config.yaml
n_layer: 10
d_model: 128
n_head: 2
n_kv_head: 2
head_dim: 64
d_mlp: 512
vocab_size: 2048
activation: "gelu"
norm: "layernorm"
norm_place: "pre"
norm_eps: 1e-05
positions: "alibi"
qk_norm: false
attn_scale: 0.125
bias: "all"
tie_embeddings: true
parallel_block: false
init: "normal"
init_std_qkv: 0.0421
init_std_o: 0.0523
init_std_up: 0.0603
init_std_down: 0.0603
optimizer: "soap_variant"
lr: 0.00644
weight_decay: 0.0
lr_head: 0.0102
grad_clip: 0.5
warmup_steps: 200
schedule: "wsd"
decay_fraction: 1.0
decay_shape: "linear"
final_lr_fraction: 0.0
batch_tokens: [16384, 32768, 49152]
seq_len: 2048
doc_mask: false
train_tokens: 138500000
steps: 4387
dataset: "wikipedia_en"
Each number is 200 + 30 x the weight over its row's rms, rounded and kept within 0 to 999. Layers, rows and columns count from 0. The size before them is the row's rms in percent of the matrix's.

# layer 5 MLP up, 512x128, rms 0.0603, rows 335-389, columns 0-127
101,187,160,240,192,192,218,175,208,213,202,246,234,190,190,209,151,234,205,206,196,219,207,190,193,136,196,206,178,230,244,257,191,213,204,256,145,156,182,164,199,253,152,244,235,191,188,183,142,269,189,204,158,211,211,212,155,216,212,125,239,172,203,233,200,167,163,210,233,171,227,209,245,168,178,219,180,197,194,255,149,286,173,189,203,204,179,206,185,212,241,240,198,174,197,208,214,235,204,161,149,225,206,186,228,225,165,232,185,172,207,194,170,162,212,233,204,194,176,211,141,174,224,184,208,251,210,201,198
111,166,166,238,161,190,173,234,201,222,144,206,152,196,197,216,167,170,199,141,209,217,171,215,163,251,258,164,209,226,223,199,235,233,208,200,204,184,234,158,194,277,200,233,176,177,253,231,223,241,214,212,176,230,184,195,238,199,203,184,155,182,196,155,206,188,179,224,193,233,227,205,231,227,197,190,244,124,204,235,261,203,180,208,198,221,213,225,209,136,228,230,229,159,190,216,244,154,185,189,175,170,232,167,224,200,186,225,204,212,229,186,212,228,203,212,238,188,239,197,148,189,226,136,214,185,176,258,247
080,157,167,173,176,197,179,155,204,197,205,193,225,154,226,171,155,172,143,205,150,159,205,200,222,163,187,212,166,203,210,235,161,210,205,196,235,203,171,167,234,156,259,243,207,158,202,179,221,181,230,215,182,176,164,211,262,186,154,175,119,193,220,182,165,170,187,201,187,230,257,190,173,194,233,197,199,175,195,156,185,206,172,219,165,182,123,208,202,131,180,183,171,203,159,188,232,219,270,191,181,202,210,204,228,169,217,194,213,159,150,167,188,197,183,257,203,184,228,200,233,192,136,180,179,232,217,218,190
086,215,185,180,130,264,205,212,198,189,182,194,229,188,205,230,140,181,146,210,228,205,210,189,203,155,213,196,219,210,186,207,173,151,206,217,189,221,173,193,259,192,222,187,213,206,204,192,212,196,185,206,233,211,218,163,162,156,220,171,206,171,184,163,150,174,188,191,228,215,221,168,229,196,155,214,243,161,175,171,239,196,144,186,188,210,158,154,205,158,195,231,241,147,184,196,158,148,191,164,178,185,218,239,187,254,251,192,156,215,201,204,189,205,183,143,194,215,108,144,212,173,229,181,167,270,185,159,207
110,234,232,211,237,245,197,197,192,236,218,257,202,230,204,245,206,188,176,227,210,260,195,156,205,213,204,162,220,231,210,194,172,203,235,146,178,168,142,192,216,230,238,193,180,185,246,200,240,255,217,246,221,196,197,133,240,212,205,242,181,221,218,198,174,218,268,176,225,201,186,201,184,225,283,187,243,186,196,208,179,198,181,192,197,205,182,219,185,194,197,213,177,267,203,201,263,209,247,111,207,200,209,178,157,191,212,226,218,179,231,248,217,229,210,204,206,181,175,246,165,244,199,263,180,200,177,221,231
097,256,243,218,215,216,191,228,184,178,181,205,179,230,193,201,238,211,204,183,227,200,146,219,132,255,186,240,213,220,185,247,203,155,255,183,210,165,222,221,190,254,233,169,187,176,180,176,182,201,177,185,227,194,226,236,174,180,187,199,209,208,194,185,201,241,225,248,164,162,227,211,224,241,206,174,177,223,211,186,167,219,261,216,223,197,231,177,184,215,147,202,282,153,172,210,196,183,216,219,212,197,152,166,244,206,178,182,135,163,169,221,153,204,204,233,161,174,210,216,237,229,164,258,212,191,134,254,199
087,211,173,207,132,201,197,241,171,150,257,250,174,220,188,188,152,211,153,208,226,195,188,232,198,138,226,207,219,172,140,190,203,162,221,148,256,169,232,234,222,177,164,227,158,225,189,173,179,202,196,198,205,187,207,151,214,320,206,198,209,151,221,216,195,207,192,204,208,183,211,128,230,228,273,230,174,187,175,245,168,181,213,188,180,199,179,186,158,213,223,207,215,189,184,170,218,207,253,205,201,190,197,251,248,187,205,176,167,203,168,237,184,199,244,196,197,227,220,215,218,203,198,172,212,170,194,217,232
115,221,241,199,200,201,189,276,138,189,222,227,179,231,219,189,151,152,185,269,178,221,202,157,193,150,169,216,207,209,198,231,186,171,249,220,192,223,144,190,223,244,222,198,220,199,179,144,190,179,219,200,177,189,133,263,232,197,187,241,154,185,217,187,210,151,203,193,208,177,251,243,176,185,225,207,219,122,181,229,254,210,192,199,200,196,254,182,187,216,178,241,197,218,229,189,237,205,179,172,173,212,228,214,191,180,181,201,223,225,188,255,163,128,207,237,184,235,192,236,233,218,225,246,216,217,198,214,202
100,198,146,202,221,150,179,170,233,139,219,223,187,191,214,204,162,180,144,180,216,242,195,197,216,188,195,259,195,189,222,247,175,197,222,158,179,138,180,173,211,228,190,173,226,243,118,159,206,168,183,196,250,201,206,214,236,171,169,190,165,193,233,205,212,125,176,211,101,189,146,215,171,186,181,155,182,179,189,188,222,190,156,170,161,217,176,199,216,222,157,208,218,188,235,231,173,183,196,207,184,161,181,209,188,194,145,236,209,170,202,153,211,204,167,166,186,187,231,164,206,183,141,162,212,200,182,189,202
107,215,127,161,260,172,215,210,195,202,248,235,200,219,249,180,220,205,175,213,223,215,232,216,193,218,183,156,161,161,156,200,197,215,268,184,204,136,198,251,227,176,219,240,212,178,173,226,166,170,207,228,263,172,242,203,216,214,232,265,227,193,256,251,196,224,200,238,231,148,229,185,207,176,193,190,200,204,203,233,208,213,175,176,173,230,206,237,225,240,157,230,229,149,169,174,211,178,222,208,192,139,180,197,185,218,156,177,180,184,213,172,246,165,212,194,175,213,127,178,204,214,222,220,179,173,205,209,238
112,165,222,160,255,167,187,263,245,191,184,191,251,195,194,194,212,221,192,189,210,194,213,212,186,243,208,209,198,245,160,203,274,185,245,204,195,249,211,209,201,155,213,179,127,164,250,247,122,161,244,195,232,158,171,162,164,203,173,131,195,194,253,180,248,226,224,187,214,207,231,199,195,168,209,185,182,202,176,171,190,181,210,170,183,173,213,216,188,196,206,201,207,212,214,209,207,211,202,170,184,172,181,241,185,177,164,238,143,192,193,246,245,226,189,189,230,147,172,143,209,156,178,224,199,229,172,218,160
077,205,208,174,276,254,128,192,256,226,267,199,156,207,186,248,178,169,204,142,260,160,190,162,187,209,153,218,180,265,228,191,184,196,234,248,199,188,189,194,217,226,220,159,197,258,215,167,207,227,229,233,212,213,242,217,221,260,196,168,208,173,175,196,221,190,242,189,236,156,250,217,216,212,204,140,190,214,183,212,202,195,183,173,165,239,170,232,172,157,182,176,190,211,192,218,171,244,207,221,209,183,215,217,183,178,221,233,170,211,184,225,266,193,195,214,216,219,216,215,235,214,220,200,203,243,258,197,208
106,221,188,236,252,182,208,200,253,197,250,168,192,190,279,207,139,237,169,223,255,180,170,198,270,128,204,233,162,219,220,181,192,257,160,176,200,164,245,189,161,199,205,189,224,218,197,175,191,194,212,208,226,228,200,115,207,200,227,203,148,180,223,189,188,203,206,209,228,239,205,232,230,199,210,254,209,266,199,224,243,230,189,132,220,188,169,235,219,184,228,176,191,174,219,188,189,190,179,154,201,216,230,196,216,233,204,202,209,177,238,202,212,195,182,242,200,204,257,150,166,226,206,198,167,221,161,189,227
096,164,184,218,193,225,251,229,256,191,181,222,206,207,178,269,174,239,162,189,202,228,214,207,194,167,228,245,183,230,220,222,229,210,207,175,215,174,184,195,184,216,226,177,170,150,204,178,201,249,198,195,187,223,174,198,151,195,159,171,220,198,209,214,227,185,204,225,190,219,161,228,205,220,199,239,215,187,230,235,254,189,188,186,159,158,210,220,150,164,175,150,187,226,220,197,231,182,227,198,142,243,146,204,148,179,160,176,187,142,234,263,168,211,236,152,173,179,219,236,241,112,201,217,230,217,209,206,136
109,199,254,228,194,235,204,201,219,198,191,227,176,237,256,225,221,213,196,237,229,241,183,206,188,244,219,217,159,197,224,227,246,212,188,230,192,187,191,165,216,222,224,266,275,210,168,246,180,162,240,233,222,201,183,206,234,191,211,224,206,216,231,145,193,261,213,230,237,222,227,194,218,192,224,186,162,232,203,189,222,210,195,119,240,187,193,257,189,188,190,201,197,213,284,189,187,185,179,171,218,217,203,219,207,247,229,173,217,208,227,216,120,176,219,186,246,146,218,162,215,242,180,191,232,236,203,143,205
088,188,195,162,227,236,204,263,258,192,186,198,211,153,202,258,190,140,202,196,275,196,191,165,204,235,200,244,207,241,253,236,176,226,233,199,226,199,171,155,213,188,212,228,209,113,194,182,212,181,213,200,215,184,205,155,241,199,197,209,170,185,214,223,203,210,166,173,274,216,204,265,197,216,177,195,202,209,234,216,225,278,199,156,168,220,183,167,195,163,270,177,212,232,241,203,263,203,182,184,219,214,231,223,158,230,204,195,173,188,202,187,220,196,204,205,258,198,186,201,185,213,177,188,189,244,247,164,194
097,191,131,228,165,191,190,173,156,190,214,192,123,218,203,222,204,198,206,185,233,184,190,228,231,192,219,190,184,215,141,176,189,216,168,200,232,228,185,215,204,174,217,195,237,239,225,237,182,182,215,251,218,139,196,187,208,175,140,176,260,202,161,211,148,175,160,256,225,203,207,194,186,254,170,136,164,244,234,199,166,211,202,211,181,148,229,192,186,229,184,250,191,201,155,217,173,204,208,228,208,210,222,207,195,225,195,154,201,200,224,239,219,149,242,184,183,175,157,205,173,178,210,181,245,269,166,206,132
106,207,187,176,222,186,193,184,224,203,223,255,203,185,264,224,190,198,172,231,179,221,198,164,209,198,213,233,159,151,197,217,177,196,242,208,226,245,206,211,173,232,260,230,236,192,219,206,182,191,192,216,231,162,204,193,209,214,223,277,213,137,109,210,195,217,199,161,199,185,229,153,189,210,257,244,201,228,260,212,198,186,204,210,185,185,190,240,213,232,235,206,198,132,196,205,180,200,234,210,186,233,183,174,179,175,207,153,121,204,192,247,193,260,162,201,225,231,199,166,222,179,175,260,177,194,231,222,141
106,207,200,246,225,196,210,249,191,182,202,255,223,207,197,214,167,199,174,189,176,212,210,194,226,221,217,243,180,192,173,209,244,258,180,225,182,273,130,181,177,224,182,199,168,262,179,214,199,201,241,199,241,234,166,167,221,269,194,257,204,153,212,171,175,213,158,236,205,191,223,209,186,204,239,207,220,201,182,196,176,231,167,186,189,215,166,242,212,182,163,195,262,233,236,200,198,248,194,169,147,242,172,194,138,271,193,204,194,188,203,192,167,177,160,197,161,192,205,212,173,230,238,210,174,230,241,235,137
103,127,183,243,213,212,201,275,236,157,148,177,171,212,210,201,185,173,213,189,158,184,177,209,261,163,185,216,180,230,241,204,200,220,211,229,216,222,174,169,202,242,173,229,211,182,182,179,162,200,210,224,154,231,195,198,205,194,225,229,170,160,158,169,272,186,183,233,187,210,205,183,192,229,216,207,221,179,235,217,207,259,165,171,190,159,192,150,208,245,204,157,210,180,204,209,181,166,233,177,194,144,212,204,227,216,160,184,150,150,211,185,140,161,183,173,196,170,219,195,121,213,265,174,241,216,224,213,200
100,237,213,236,227,188,217,223,196,181,185,210,173,138,189,184,229,165,249,249,202,215,175,224,240,230,193,166,192,224,251,231,196,245,185,224,182,182,165,207,274,193,160,189,224,243,231,227,146,199,226,244,170,168,179,242,191,245,239,194,244,213,213,239,236,236,164,255,195,275,214,199,155,231,235,212,208,174,177,201,221,239,248,178,212,199,202,175,234,205,244,187,217,188,151,170,211,183,223,162,261,217,215,231,212,241,214,229,197,227,197,166,170,165,191,194,163,216,149,225,154,210,207,196,223,181,213,170,167
099,202,188,182,146,223,177,180,213,228,220,203,193,174,162,164,217,226,210,227,243,199,189,193,199,179,170,170,224,197,243,222,241,191,208,176,202,188,158,221,212,191,179,162,176,203,172,240,184,212,224,237,185,220,273,207,177,230,171,199,223,153,175,198,111,162,190,230,229,223,234,242,232,185,193,184,189,197,187,217,190,265,190,190,165,154,171,171,198,117,162,206,182,214,196,185,200,161,183,145,239,213,197,206,150,160,191,197,255,162,245,192,216,133,225,214,215,159,262,211,152,202,174,193,200,240,234,251,185
118,207,126,209,187,157,203,255,172,240,215,192,166,188,152,187,186,201,153,235,189,175,132,186,196,257,221,186,190,190,154,198,226,252,183,144,228,192,156,190,211,240,192,180,195,221,229,242,201,182,208,218,140,188,170,192,172,158,172,198,197,196,146,202,141,213,178,219,188,215,179,163,156,176,225,175,158,230,217,184,148,221,220,199,180,177,178,232,190,159,163,170,207,157,249,207,203,214,245,223,256,193,234,182,223,169,203,154,207,214,177,157,182,246,205,233,195,182,164,239,201,228,141,209,192,228,240,188,232
096,240,248,211,206,129,191,196,258,173,177,218,194,177,184,238,154,207,235,194,204,160,179,185,206,157,223,241,192,219,162,213,190,223,208,184,187,110,176,197,246,234,217,211,223,145,203,273,255,212,235,203,225,184,187,211,212,202,210,208,230,212,187,180,231,190,231,212,219,223,221,254,201,174,170,169,238,149,268,216,200,273,239,211,230,216,217,185,225,267,203,158,203,178,237,155,198,206,218,189,181,183,193,171,179,217,173,177,184,185,178,188,200,230,241,221,203,223,183,202,196,184,164,155,234,196,207,272,170
098,171,242,225,144,206,175,204,184,220,230,233,223,234,232,225,185,171,239,214,210,199,203,205,182,202,218,210,207,205,266,256,231,192,133,149,243,218,242,168,225,182,214,241,212,247,209,220,209,224,267,248,186,162,186,226,198,185,228,212,256,197,209,227,212,202,164,233,197,266,242,232,216,204,244,217,194,180,218,183,227,233,229,187,222,237,238,250,232,212,238,181,230,174,192,213,203,169,207,153,249,250,219,244,210,181,195,225,165,179,225,164,224,238,212,251,241,180,155,235,163,163,213,213,206,208,212,188,241
093,229,216,185,232,194,178,201,205,237,260,179,204,192,212,198,272,253,197,200,180,235,207,190,201,171,214,223,217,204,164,202,205,228,189,196,241,207,180,257,258,205,216,225,204,239,204,264,188,184,259,227,219,212,236,212,226,258,197,232,224,191,227,173,248,236,171,174,200,187,222,199,194,239,161,198,188,113,219,281,144,236,234,181,182,227,213,205,204,206,194,218,244,247,196,198,229,221,255,177,178,196,285,166,224,184,213,175,183,183,168,227,223,225,236,181,231,178,179,165,214,204,224,214,196,210,214,252,172
119,258,238,205,209,206,174,177,189,183,214,212,227,186,219,212,221,159,213,201,281,273,196,194,211,188,246,291,247,217,189,224,218,194,228,256,213,196,234,178,235,240,234,187,216,206,221,214,198,250,195,191,221,227,241,195,225,201,175,227,149,253,232,172,218,241,175,221,164,233,168,266,222,241,247,244,243,246,220,215,197,216,202,215,215,215,182,194,172,198,183,220,216,189,212,230,200,190,208,169,226,218,212,218,234,200,243,238,211,179,183,168,225,222,237,133,178,246,215,258,209,197,199,238,198,222,156,223,211
092,174,208,186,171,214,216,210,176,142,233,205,161,162,178,193,226,193,216,192,193,220,174,197,243,159,169,194,220,233,181,190,185,165,113,180,210,211,200,159,148,186,201,203,250,178,181,207,204,215,183,236,191,269,197,211,227,244,135,193,290,187,208,222,197,148,172,159,184,209,199,203,242,165,249,181,216,175,224,180,210,221,183,197,143,206,212,198,180,156,218,180,239,164,191,209,207,156,201,180,185,210,243,172,149,167,158,205,226,231,286,202,213,224,206,160,222,178,231,218,170,232,189,148,238,197,238,211,199
101,219,210,189,189,136,162,222,207,208,160,188,233,183,172,220,204,217,190,161,207,238,194,217,165,211,227,151,184,226,192,234,313,223,198,219,163,184,227,197,178,258,225,236,233,189,251,235,228,229,195,232,231,171,198,202,252,146,199,162,234,213,186,261,253,153,189,204,222,212,237,186,204,214,251,195,205,207,242,199,221,222,187,237,163,198,172,188,201,226,171,240,197,194,207,181,233,198,208,251,222,210,220,217,209,157,190,247,148,197,224,222,202,258,197,193,223,233,239,210,172,139,206,246,225,217,190,160,225
124,183,190,162,231,137,172,252,196,218,205,227,170,181,226,214,212,238,190,173,248,192,219,236,174,261,194,212,191,162,187,233,207,165,181,188,172,160,211,224,246,196,227,196,186,196,177,258,166,217,268,212,148,168,261,193,218,179,206,138,216,237,176,164,222,259,205,164,212,213,276,207,218,163,178,183,145,170,179,208,211,212,175,246,174,192,159,199,213,252,156,210,161,188,151,247,221,191,194,229,159,172,206,228,201,197,190,162,230,131,220,197,176,192,235,218,227,226,160,191,183,207,198,192,212,212,191,225,198
112,203,202,241,198,202,183,203,181,245,212,144,191,140,205,279,206,149,232,233,207,236,169,158,226,228,246,193,222,240,165,264,164,222,251,169,193,137,185,200,226,201,165,227,196,194,138,231,182,208,233,209,235,244,201,209,211,226,177,191,234,225,241,180,236,200,192,287,202,247,227,165,208,149,161,184,195,249,187,189,184,190,227,213,194,212,197,259,235,166,215,177,215,179,170,177,171,236,217,180,188,171,182,220,214,233,174,217,220,190,203,255,153,223,162,241,189,200,186,181,208,199,188,215,233,167,203,226,182
107,246,239,216,184,153,167,228,214,146,178,207,178,206,195,163,218,206,225,209,175,174,164,175,209,186,201,245,209,223,174,233,209,119,251,159,166,198,223,201,220,157,221,217,230,160,178,242,179,185,220,248,259,209,183,224,165,211,169,166,178,230,214,187,179,198,214,163,225,176,168,209,172,212,191,158,192,213,271,212,211,269,161,244,215,259,197,190,172,205,189,211,230,214,148,161,201,195,234,193,174,196,175,206,191,177,206,259,150,234,221,212,145,151,163,182,196,210,208,196,250,179,178,209,158,152,165,208,173
109,247,184,242,206,189,152,201,194,185,195,188,202,205,249,242,234,154,197,193,223,280,215,128,181,155,155,217,198,168,185,199,193,255,219,236,227,160,229,172,184,171,173,248,171,197,173,220,155,220,204,255,233,246,179,175,204,278,236,174,162,211,233,179,147,188,196,185,205,186,169,198,198,234,227,235,211,202,200,213,204,243,179,238,204,216,172,222,181,129,204,174,241,190,222,194,162,224,232,174,176,175,215,161,207,220,211,148,203,202,178,128,188,207,208,153,185,237,191,187,220,230,201,192,219,207,232,210,153
100,210,172,207,222,225,185,238,181,212,218,206,171,217,188,146,232,232,197,230,206,217,185,225,225,232,218,228,215,185,197,179,209,252,184,173,189,195,221,230,216,224,228,249,221,198,272,237,182,175,202,228,222,205,174,215,214,206,126,261,260,149,227,276,168,188,244,189,241,165,166,189,256,235,195,200,142,135,224,191,245,196,201,175,195,187,236,211,214,245,168,210,210,207,203,165,200,265,202,246,187,218,223,203,204,202,198,184,191,196,180,206,217,201,215,211,193,199,185,223,129,210,135,254,166,199,218,134,191
107,205,141,207,168,231,213,251,224,247,160,224,227,202,218,245,179,228,214,214,240,178,196,225,173,220,304,167,206,222,190,213,227,202,219,222,221,180,215,215,221,182,183,223,151,243,200,221,169,188,226,221,157,281,206,254,183,182,169,192,169,208,176,193,236,298,179,187,221,233,212,250,221,164,178,169,168,232,209,182,241,237,224,174,209,175,217,201,233,171,186,231,219,179,239,210,200,223,231,207,183,208,188,203,254,140,165,169,191,191,190,235,196,218,187,178,240,207,197,180,178,207,206,228,224,233,201,263,180
096,222,230,177,233,177,232,242,188,199,146,231,138,166,192,194,232,130,183,195,177,164,157,188,182,205,199,242,178,210,169,231,210,221,190,250,198,184,163,175,199,240,195,206,215,164,226,214,226,242,200,234,174,151,196,201,163,199,146,178,207,212,201,196,184,181,206,218,211,171,204,203,185,132,172,228,175,167,248,167,242,189,203,184,184,199,183,199,133,229,270,229,223,233,197,178,202,194,175,195,220,201,264,236,162,232,166,187,227,240,160,218,191,207,192,191,138,201,201,262,204,223,193,208,269,148,175,153,236
091,207,221,204,249,178,191,222,183,199,222,194,198,190,190,201,244,223,151,229,210,239,151,208,258,159,238,210,180,227,221,220,209,234,201,257,188,177,183,190,189,234,182,181,236,246,232,209,204,201,243,189,130,170,200,186,214,211,243,193,174,183,235,168,199,207,187,202,213,259,239,215,164,246,205,276,226,192,208,215,253,201,150,167,181,181,225,187,246,215,213,231,132,261,188,180,198,227,240,162,183,216,232,188,253,206,206,156,264,190,240,174,172,178,222,239,214,205,203,194,196,170,197,201,199,206,109,201,180
082,192,197,178,217,214,145,204,158,236,222,196,256,141,179,171,195,170,194,190,193,212,203,200,193,222,206,205,253,193,205,195,185,198,201,199,166,218,184,176,179,132,228,218,202,182,204,190,206,160,215,231,167,180,157,183,215,123,178,200,205,98,234,208,224,195,170,185,239,175,221,227,160,195,205,279,253,187,195,177,139,168,189,207,204,203,203,143,183,211,183,205,203,244,200,197,153,226,176,204,224,229,189,222,191,239,178,189,189,190,204,147,227,162,174,135,182,163,158,179,169,155,203,206,152,233,239,191,136
087,259,158,180,268,205,162,184,193,198,233,207,177,231,215,161,189,174,234,202,234,168,194,257,248,137,210,216,208,241,241,193,245,184,191,187,221,201,169,184,167,229,196,166,268,206,198,222,211,233,198,213,162,235,143,229,187,189,236,162,188,199,184,154,178,180,218,193,213,179,236,189,186,199,235,205,217,220,191,180,215,163,148,179,204,188,203,205,240,167,200,245,173,238,226,203,153,201,193,196,198,144,206,196,191,239,225,125,179,198,262,179,208,178,207,158,157,246,173,233,181,178,205,174,189,251,238,224,137
091,220,234,208,194,205,210,228,230,209,196,227,212,160,203,243,212,227,194,225,190,239,213,179,219,211,223,208,206,220,192,222,173,216,221,134,191,234,218,227,213,196,212,166,213,248,190,163,186,250,200,238,166,152,182,209,201,167,210,240,231,241,212,199,244,179,276,182,210,221,240,117,187,207,213,219,235,227,247,183,190,218,165,191,215,192,200,212,241,173,190,206,179,204,211,261,204,172,191,222,213,200,193,238,239,205,170,248,157,211,198,182,252,175,176,223,287,141,228,238,221,152,163,262,152,237,235,241,224
082,184,176,192,211,219,161,137,191,194,211,220,229,232,228,146,186,183,217,241,211,282,215,234,228,187,232,237,223,192,208,221,186,218,223,235,165,190,168,230,189,169,213,186,197,168,228,195,235,200,227,207,199,193,259,227,191,200,163,201,191,135,198,234,283,234,191,249,183,231,196,196,198,191,192,234,200,168,208,190,187,179,215,219,150,267,222,234,211,183,160,190,208,180,223,181,156,176,234,192,181,202,230,157,208,246,201,123,244,168,191,171,243,163,211,194,241,172,184,229,236,206,279,157,199,232,219,200,232
093,202,196,205,260,180,178,199,178,216,198,207,171,204,171,176,208,186,187,225,208,245,190,202,243,155,221,205,152,214,214,179,191,150,226,188,149,184,157,202,165,225,144,195,198,216,156,170,180,239,180,200,189,186,123,141,248,288,187,198,193,224,203,188,217,192,256,208,184,241,210,183,194,267,218,167,157,176,212,204,222,257,192,211,241,129,238,196,168,215,169,180,201,217,213,214,219,198,210,138,226,171,155,189,183,234,213,179,206,231,209,203,189,208,134,177,208,185,225,202,158,231,206,157,200,167,142,214,235
115,262,204,181,205,215,187,194,226,146,213,209,184,189,191,193,158,191,174,191,230,263,174,216,185,177,212,264,174,172,257,197,170,210,225,208,233,217,176,218,233,194,220,185,149,229,141,185,161,269,260,213,200,160,260,205,158,146,205,211,207,196,214,282,180,204,177,246,193,200,208,188,196,163,287,230,200,204,237,226,228,173,156,215,196,214,180,222,219,190,151,229,189,166,205,213,177,196,159,220,196,126,226,228,215,255,212,152,186,212,213,195,200,214,203,230,212,181,200,245,211,238,223,217,178,182,214,183,197
082,155,209,205,202,238,197,227,205,236,207,220,153,186,190,175,203,243,173,186,225,225,163,165,191,196,131,201,142,227,197,200,191,208,195,149,207,208,215,200,181,183,214,199,233,219,241,172,175,183,237,185,190,160,220,195,138,221,190,151,172,209,141,197,150,225,208,184,187,199,211,175,168,196,227,203,208,183,163,240,165,185,207,246,223,162,183,228,187,275,210,163,252,190,265,173,185,183,269,212,199,165,208,111,144,198,187,214,173,148,254,167,173,193,222,184,175,255,196,217,182,173,169,215,169,186,176,185,184
087,226,164,233,243,132,183,192,206,179,257,171,207,174,266,200,186,180,195,150,243,186,181,218,183,235,214,238,219,198,182,200,202,224,207,223,256,210,181,223,176,172,175,231,217,237,201,199,166,203,268,221,177,169,180,186,274,218,192,146,252,217,269,247,204,219,214,139,188,194,170,210,200,237,219,215,200,225,221,195,188,175,195,198,188,204,182,196,207,233,225,229,198,197,224,220,168,183,236,113,221,229,153,189,214,171,212,202,263,182,216,183,184,151,156,211,224,230,245,237,165,179,190,209,224,146,188,182,186
086,162,211,204,219,179,244,250,181,237,228,205,175,232,266,159,204,193,286,230,220,200,209,202,301,231,177,204,159,227,222,216,214,229,217,191,181,211,208,192,205,216,244,220,225,206,209,217,139,157,233,200,211,211,228,199,196,196,207,175,185,201,216,178,235,176,179,211,213,146,153,222,202,222,186,249,222,149,139,232,223,197,175,178,156,226,235,228,222,208,199,150,155,185,169,166,198,249,193,215,223,188,211,178,179,238,195,197,220,228,165,199,191,148,184,168,204,157,167,171,161,176,251,189,182,268,219,215,207
095,171,219,204,177,200,149,191,154,165,211,194,131,202,173,181,223,225,153,169,182,248,162,203,137,233,140,209,193,179,195,209,185,174,182,206,170,183,176,122,205,178,223,200,247,193,176,188,208,196,229,185,170,197,202,131,213,187,193,199,142,154,161,212,196,194,178,187,160,199,187,139,181,188,219,151,221,208,221,208,199,188,196,199,181,216,162,179,167,215,208,162,164,157,182,214,161,192,173,200,192,132,190,200,159,184,199,224,176,182,162,235,191,137,166,179,134,173,148,196,195,158,157,173,146,177,157,201,192
112,228,210,221,242,204,166,195,164,238,165,195,166,232,185,208,162,209,195,173,224,177,208,171,178,177,189,252,207,183,157,177,296,135,149,145,167,217,192,206,232,192,186,266,192,216,213,229,201,194,209,156,192,147,181,169,151,181,172,178,240,176,243,196,193,221,210,151,222,187,208,219,198,190,173,226,197,165,254,207,166,193,134,188,199,184,177,238,192,252,187,174,196,157,180,236,156,191,210,158,229,202,212,223,157,221,180,221,194,200,233,236,208,246,174,210,230,238,181,238,154,245,205,213,227,216,181,251,182
095,207,232,253,175,215,249,166,189,224,216,246,178,211,263,233,184,206,182,206,216,214,189,168,186,208,262,285,216,215,192,213,198,198,219,150,133,220,160,196,220,218,229,213,252,198,175,137,187,217,235,214,188,170,176,241,182,262,220,217,149,216,211,133,186,199,198,227,184,196,229,223,238,223,156,200,196,170,205,171,193,290,187,174,189,162,195,205,209,201,221,183,238,226,210,187,150,158,232,140,205,181,204,189,231,204,173,180,217,197,246,198,242,203,210,262,141,183,200,206,188,180,206,212,186,178,166,199,202
088,197,214,227,162,192,239,178,236,228,209,190,206,200,205,195,128,175,178,179,211,205,219,187,193,218,190,179,189,188,176,189,242,185,230,205,135,203,188,177,196,185,203,234,187,219,219,178,220,164,223,184,156,186,206,194,239,279,185,203,153,160,245,270,211,236,111,245,192,207,215,205,195,176,242,256,196,192,213,178,188,238,152,199,209,198,237,205,212,180,253,194,236,187,178,175,203,229,240,256,238,244,214,132,217,262,154,186,198,215,210,182,212,187,134,200,201,170,138,236,169,240,213,193,219,211,198,227,185
104,230,197,201,187,224,169,190,188,194,149,233,185,173,216,201,173,233,146,173,172,198,198,250,159,129,187,183,223,214,221,206,195,199,165,158,181,124,212,168,239,250,202,211,187,213,201,196,182,162,194,195,190,200,215,158,213,150,173,215,159,227,220,210,220,179,195,202,176,226,185,200,175,213,158,227,184,166,186,260,212,131,200,132,250,218,184,213,164,220,152,181,185,192,248,211,177,210,184,225,227,168,174,200,210,204,157,202,138,172,214,260,210,218,164,189,232,100,212,172,159,207,164,209,185,196,173,231,232
088,201,189,170,211,179,211,212,195,184,226,184,181,177,281,167,138,164,175,178,169,225,148,260,175,201,155,238,193,218,161,214,165,228,211,217,207,220,181,180,211,204,243,234,172,131,221,123,201,187,226,150,217,221,215,191,179,184,169,166,259,196,173,184,190,199,206,198,206,243,269,223,174,181,208,188,212,154,183,175,191,222,290,166,197,198,151,197,226,152,180,159,219,189,149,139,157,207,221,205,199,179,208,226,227,192,202,173,177,209,225,199,185,171,210,180,219,192,156,209,187,159,191,259,182,185,180,187,175
118,227,179,237,195,207,207,252,172,203,230,210,209,202,215,219,251,181,159,184,231,303,247,190,215,225,177,170,154,172,182,184,157,262,180,197,223,155,190,208,200,158,165,233,210,203,184,196,175,198,202,227,254,189,151,218,167,194,181,224,160,175,199,260,216,198,189,223,203,184,232,215,214,149,198,162,196,171,186,211,205,250,246,221,144,142,215,206,152,180,200,174,191,224,165,220,210,236,210,196,204,161,211,180,164,248,165,192,158,188,199,165,230,169,218,190,167,185,161,201,219,161,162,230,196,143,270,200,187
089,202,187,170,191,186,176,173,125,207,192,184,153,212,187,146,216,197,143,174,171,213,189,207,220,180,188,199,242,228,185,202,182,153,246,181,192,150,168,206,238,216,187,214,185,164,209,171,131,152,166,225,175,169,175,148,175,154,180,204,190,185,121,177,205,196,181,217,190,223,208,215,167,202,152,215,241,218,198,202,242,164,199,172,208,216,187,183,128,207,185,174,188,146,155,199,230,204,165,192,172,223,188,197,160,210,162,161,263,180,125,172,159,196,190,153,192,166,205,178,231,196,189,218,200,136,204,174,176
091,245,181,253,218,219,211,166,207,185,190,249,166,175,187,183,199,231,188,228,224,278,213,195,159,144,157,184,153,229,267,234,204,145,173,182,170,198,220,135,166,183,218,236,169,226,202,200,192,232,176,226,186,202,180,227,182,232,169,190,223,211,145,211,168,200,233,199,205,198,200,169,204,222,217,111,220,178,153,223,210,137,201,236,183,238,245,207,197,184,174,210,207,191,222,224,195,229,232,213,182,181,189,209,163,220,224,139,187,165,185,177,205,201,146,186,157,198,217,202,254,219,175,242,137,230,222,188,204